Weights of a small transformer language model: MLP 192 SwiGLU.
Each number is 128 + 24 x the weight over the matrix's rms, rounded and kept within 0 to 255. Layers, rows and columns count from 0.

# layer 11 attention query, 64x64, rms 0.28, rows 0-31, columns 32-63
[[138 129 136 114 137 120 120 123 139 137 129 138 122 127 128 118 129 127 118 140 119 133 126 130 124 119 129 120 130 128 127 117]
 [140 188 166 153 172  87 125 131 133 143 125 125 114 155 159  84 164 174 116 125  87 165 107 142 104  99 116 150 102 145 121 104]
 [168 225 101 117 102 108 116 136 141 147 149 132  89 174 145 120 165 219 141  82 101 131 113 116  72 108 167 136 100 170 101 122]
 [131 123 128 124 131 132 123 125 119 112 136 124 124 137 125 122 126 145 126 129 125 126 124 130 128 133 121 125 118 131 120 129]
 [125 154 134 116 136 118 122 107 127 134 114 128 128 126 140 124 129 131 125 153 149 136 113 137 145 101 135 105 126 126 128 128]
 [135 162 148 109 102 100  93 139 167 134 152 135 117 138 137 131 139 150 131 113 128 105 116 150 100 116 151 152 101 149 126 115]
 [117 117 101 129 138 146 165 108 105 125  89 110 123 123 111 122 144 107 119 113 122 142 153 126 148 176 114 115 148 154 143 131]
 [145 118 132 166 152 123 128 113 123 124 133  97 128 136 124 116 147 116 110 122 134 145 138 112 119 113 145 118 125 140 149 120]
 [132 156 121 118 116 105 111 162 113 122 128 162 148 149 160 151 119 173 148 110 128 115  97 146 108 137 109 146  91 116  93 115]
 [126 160 130 128 106 132 137  74 153 122 132 136 120 142  92 122 132 127 115 108 128 145 139 144 121 154 132 115 151 169 134 112]
 [ 77  90 164 110  84 162 143 154 138 125 101 123 155 135 103 160  73 111  98  92 142 142 151 152 132 117 108 118 117 141 158 170]
 [142  95 108 135 147 125 126 143 128 132 166 150 135 110 159 155 154 101 105 169  86 139 148 143 144 106 112 130 104 109 115 151]
 [109 111 119 141 134 132 151 128 139  99 125 125 141 115 121 113 127 153 147  70 140  93 154  99 126 150 121  88 114 147  86 133]
 [141 121 140 103 132 180 111 119 124 107 176 156 128  91  60 149 107  80 103 168 133 102 115 108 161 122 124 120 144 110 130 167]
 [189 145 148 135 119 143 134 142 131  97 165 119 149 150 155 120 140 121 102  76 148 101 116  90  98 169 151 171 140 114 131  98]
 [114 119 110 141 109 152 145 159 128  78 152 113 145 143 168 114 146 138 170 121 154 137 136 126 109 120 107 136 125  81 110  87]
 [111  87 132 149 112  93 123 106 175 176 167 131 116 140 116 124 110 116 133 122 122 126 160 161 111 148 150 115  86 150  81 119]
 [ 93 177 129 110 142 146 159 144 140 119 137 173 113 137 117 129 119 145 157 109 109 100 148 135 125 125 139 119 125 146 105 159]
 [123 128 112 152 115 160 131 142 135 120 170 139 159 179 146 145  85 160 110 174  97 112 120 154 133 125 125 150 108 102 102  95]
 [147 113 136 108 133 103 138 142 133 119  68 121 100 147 140 142 115 118 143 146 123 126 151 163  99 159 119 101 110 134 156  95]
 [123 118 173 174  94 112 110 177 160 121 155 154 178 127 161 159 114  90 136  92 130 129 153 118  81 104 146  96 155 133 168  85]
 [145 110 106 146 104 130 124 121 164 138 128 164 119 174 138 106 115 150 148  96 148 162 105 110  80 121 129 109 145  93 131 160]
 [133 146 140 134 136  99  97 127  89 143 134 136 121 188 155 151 140 212 143  71 161 149  92 124  59 116 174 127 127 162  67 105]
 [161 114 126  87 144 127 135 131 141 131 132 161 133 132 145 108 161 154 130 157 140 111 134 126 155  96 148 135  78 149 144 108]
 [111 130 146 146 102 154 143 105  57 134 150 130 139 173 152 143 141 157  68 116 143  97 130 167 122 123 128 127 127  86 116 134]
 [114 161 106 109 119 152  69 126 156 124 165 151  97 148 109 149  97 130 125 130 143 127 102 116 135  90 139 122 102 115  99 105]
 [171 198 115 163 124 134 140 142 153 116 107 152 124 174 139 174 123 159 145 130 114 134  47 127 117 102 190 171 158 138  80  86]
 [ 74 144 167 112 141 147 146 125 131 136 131  90 140 111 147 108 126  87 158 152 160 127 112 125 152 163 117  66 153 124 133 146]
 [109 134  93 120 153 134 129 145  92 137 131 132 163 126 123 128 104 148  94 155 126 130 150  95  68 143 136 133  92 113 114 116]
 [104 126 140  83 100  93 124 155 124 130 136 111 131 118 133 150 138 146 167  73 169  94 107 120 118 166 111 168 138 126 116 131]
 [111 200 174  76 126 115 112 134 157 156 151 164  84 161 168  81 120 168 143 103 102  92  93 165 100 126 161 151 114 156 138 147]
 [156 139 128 145 165 135 106 126 125 167 110 123 166 138 124 109  90 142 107 131  81 140 121 143  97 109 127 145 134 159 122 143]]
# layer 11 attention key, 64x64, rms 0.274, rows 0-31, columns 32-63
[[129 119 101 144 107 120 116 134  98 132 135 150 119 115 147 130 108 133 124 124 140 138 148 106 111 123 125 132 119 119 150 115]
 [133 125 103 128 143 130 138 129 134 124 117 128 118 123 105 142 125 119 137 152 128 112 129 143 121 107 133 141 139 149 120 133]
 [143 163 101 138 159 155 148 116 105 109 110 113 100 130 126 128 110 141  99 149 108 159 123 118 108 138  89 110 130 161 110 138]
 [121 129 139 125 106 121 130 133 148 145 147 129 140 128 116 112 127 122 119 131 127 126 130 107 138 131 128 129 146 117 112 136]
 [143 109 107 122 146 148 140 143  91 132 130 127 117 127 136 141 117 156 119 141 122 127 172 131 127 133 107 130 134 150 124 113]
 [126 127 113 139 114 122 148 133 138 146 135 121 128 128 111 111 153 110 129 122 140 119 122 110 132 130 128 130 129 123 110 146]
 [112 132 150 117 151 139 109 129 100 113 133 135 122 116 153 134 109 137 117 141 136 142 145 144 128 101 122 121 130 134 157  88]
 [137  79 135 129 145 159 105 129 116 127 123 116 119 129 112 116 135 127 108 152  94 146 139 109 145 132 118 132 124 123 146 118]
 [148 130 111 139 120 146 124 163 179 124 117 126 126 142 109 118 120 166 136 122 125 123 119  63 128 118 165 144 168 107  70 185]
 [134 137 138 127 147 137 126 140 107 124 154 124 136 120 156 123 129 136 122 122 130 122 140 151 117 107 121 119 147 141 135  85]
 [116 142 135 127 160 134 166 122 145 116 126 130 110 141 155 131 101 135 138 131 143 125 153  62 120 114 151 158 115  94 121 103]
 [169 104 126 122  99 197 130  97 166 165 104 161 143  99  80 115 115 147 113  86 118 168 181  91 136  98 109 127  85 107 120 123]
 [108 167 117 167  94  84 150 118 147 121 116 196 135 135 109 148 141 117 147  71  94  71 105 136 146 138 150 127 206 129 104 132]
 [129 136  86  89 163 171 132 130  83 127  96 144 142 116 102 128 107 121 152 117 131 198 154 153 103 138 167 153 123  80 144 137]
 [127 134 161 130  88 100 109 136 115 115 147 103  76 144 127 107 139  90 155 100 130  97 105 138 107 130 172 133 134 157 113  99]
 [123  98  98 180  77 132 140 130 110 140 130 148 107 136 130  99 147 122  99 164 154 111 181 131  97 126 129 178 157 138  60 113]
 [139 152 133 106 113 143 121 104 126 118 112 118 146 102 150 180 124 108 136  91 126 120 123 136 123 143  99 157 125 141 134  97]
 [141 163 117 106  87 125 178 136 160 149 107 160 127 113 145 123 133 147 116 109 104 140 134 124 110  98 125 137 141  91  94 216]
 [111  97  78 152  64 170 168 129 114 170 134  74 133 111 138 132 126 144 134 142 123 153  94 163 117 155 142 179 140 151  69 155]
 [176  98 168 153 146 123  86 124 161 121 110 117 174 148  89 137 141 109  67 134 175  50 148 114 142 175 113 136 130 133 129 111]
 [144 169 128 147 126  96 150 130 110 143 163  93 161 126 127 111 116 104 153 139 153 121 126  79  94 161  89 152 111 121 131 171]
 [ 86 112 127 110 136 156 101 152 154 162 123 131 122 126 141 136  90 144 143 188 146 141  79  78  90 113 157 160 109 121 122 153]
 [121 122 114 126 132 181 152 146 120 111 115 111 116 133 128 151 108 125 114 100 149 116 132 100 103 112 100 121  99 118 180 108]
 [124 124 140 115 122 141 142 137 168 106 158 117 140 133 107  90  75 119 130 129 121 140  95 130 155 184 160 159 102 130 132 130]
 [ 97 188 153 136  86 181 184 128 154 184 119 117 104 116 148 128 139 130 139 144 155 118  46 122 117  88 162 161 138 145 104 112]
 [118  98 114  83 102 164 100 148 156 137 134 115 125 134 111  86  99 117 146  78 179 131 142 157 164  91 141 180 118 106 169  99]
 [111 137  75 164 108  73 132 198 173 165 161 120 119 123 156  87 130 168 148 111 154 155  57 112 105 100 198 139 155 137 107 158]
 [144  91 119  99 174 114 169  74  82 113 125 155 165 138 162  95 123 130 153 150 179 113 140 153 108 121 115 111 107 123 140  65]
 [111 163 107 136  94 164 161 151 142 150 101 138 160 150  94 123 125 130 110 122 139 139 119 109 140 110 189 177 118 121 110 131]
 [ 79 168 112 133 122 126  91 125 140 132 156 158 122 143 137 128 166 131 145 140 144 138  76 108  89 104 153 152 134 176  85 173]
 [163 183 160  83  84 133 100 129 163 123 152 132 126 135 155  97 132 159 122  89 180  80  62 136 132 120 161 107 128 146  88 140]
 [154 125 169  85 200 128 156 135 113 161 159  71 108 141 144 112 119 128 136  81  99 124 128 129 124 129 139 147 188 133  44 151]]
# layer 11 attention value, 64x64, rms 0.256, rows 0-14, columns 32-63
[[110 161 161 122 126 174 110 120 106  88 158  78 132 130 139 139 110 117 127 119 143 107 109 132 157 135  72  68 169 152 156 118]
 [147 169 103 133 134 144 108 129 103 148 163 105  96 129 107 141 103 124 144 190 125 151 107 165 151  96 148 172  87 122 174 107]
 [146 121 128 108 148  87 122 133 119 166 135 184 107 134 104 163  97 141 107 152  72 165 122 145 144 126 161 111 166 115 125 128]
 [130 144 127 118 139 154 115 112  88 104 122 105 134 121 139 123 108 118 117 122 124 105 144 129 166 112  97 171 125 116 149  97]
 [102 118 111  98 129  93 129 112 115 142 128 132 108  97 132 144 136 108 137 148 121 152 129 114 145 110 117 140 163 108 141 124]
 [137 152 120 170 118 167 144 116  81 178 144 130 137 135 147  96 113 128 129 108  97 132 132 103 127 131 109  86 123 112 166 130]
 [114 139 173 109 120 149 141 115  85 122 126 136 123 136 136 105 102 144 132 127 180 147 128 133  94 118  89 122 206  85 133 119]
 [ 74 147 154 129 109  76 138 148 181 128 117  69 121 108 157 101 132  97 151  96 165 137 117 106  91 130  97 124 213 106 141 151]
 [122 175 104 141 135 154 117 120 116 175 139 144 105 146 152 170 105 116  88 114 113 156 126 142  54 115 138 152 136 128 130 131]
 [159 125 163 126 138 164 131 123  82  99 145 161 164 129 109 145 107 150 125 149 105  88 139 125 134 153 110  69 124 152 121 103]
 [195 137 152 143 122 119 144 143 127 122 106 115 109 135 132 119 143 151 114  90 111 135 135 120 122 131 129 158 108 148 123 155]
 [132 140 129 133  94 190 157 137 167 162 102 133 138 136 143 179 126 141  88  87  48 103 131 140  96 132 139  93  85 123 103 113]
 [114 187 159  87 124 161 120 133 114 127 142  93 132 100 154 171 141 115 101 118 125 125  97  96 112 123  65 107 221 147 105 123]
 [133 102 108 157 131 159 100 108  82 154  84 158 142 160 146 123 106 154 125  98  86 123 147 112 101 142 154 123  76 110 130 121]
 [165 123 100 147 124 144 146 113 100 125 155 151 131 147 101 172 105 137 118 135  94 159 120 180 146  98 141 159 119 104 156 111]]
# layer 11 attention output (transposed), 64x64, rms 0.255, rows 0-13, columns 32-63
[[114 121 104 128 145 137 149 150 130 128 136 103 131 134 147 139 111 128 133 133 146 137 149 105 107  99 157 124 137 128 112 108]
 [142 123 129 100 130 131 118 149 130 138 101 145 162 131 125 150 143 130 127 137 118 115 123 116  87 125 128 113 161 120 120 129]
 [155 151 146 121 142 118 137 141 127  93 135 116 123 150 141 143 123 136 127 102 116 118 101 127 119 130 117 128 121 124 136 129]
 [121 145 128 137 146 121 139 128 153 109 136 140 129 111 147 152 116 116 146 124 153 169 141 100  88 123 142 122 142 120 112 134]
 [152 143 121 130 109 135 138 123 122  99 107 148 109 121 117 124 124 154 117 124 138 121 111 134 126 117 131 135 108 138 123 134]
 [126 116 165 125 138 142 126 123 131 131 118 124 131 136 110 124 108 147 135 127 120 119 109 113 148 131 124 122 136 138 152 136]
 [132 127 130 136 139 140 123 133 122 120 129 123 136 134 114 128 107 117 126 136 125  96 116 116 129 147 114 141 123 159  97 129]
 [128 115 132 145 134 147 109 149 135 136 141 124 122 140  86 130 118 138 124 141 119 131 120 109 144 138 153 154  92 131 124 131]
 [119 102 137 132 121 143  93 132 134 128 139 129 127  85 114 128 137 146 142 130 156 111 156 135 154 124 122 129 117 131 152 145]
 [106 153 114 145 120 109 150 121  85 122 129 120 125 126 167 120 141 126 124 148  91 127 165 114 137 136 105 123 117 106 121 152]
 [130 123 131 119 136 135 109 138 120 158 135 116 123 127 128  98 114 114 128 156 131 131 131 135 143 129 147 127 138 130 112 135]
 [111 141 130 140 121 133 130 128 165 111 133 119 145 124 139 122 121 135 132 112 138 135 136 134 121 135  81 127 142  83 138 149]
 [159 100 114 129 133 131 117 147 136  87 142 131 125 140 123 145 117 109 137 129 147 148 137 120 121 145 110 150 136  97 132 121]
 [105 162 144  86 120 132 142 141 111 142 120 127 106 112 139 140 117 142 135 136 127 145 121 133 143 127 146 121 118 127 137 126]]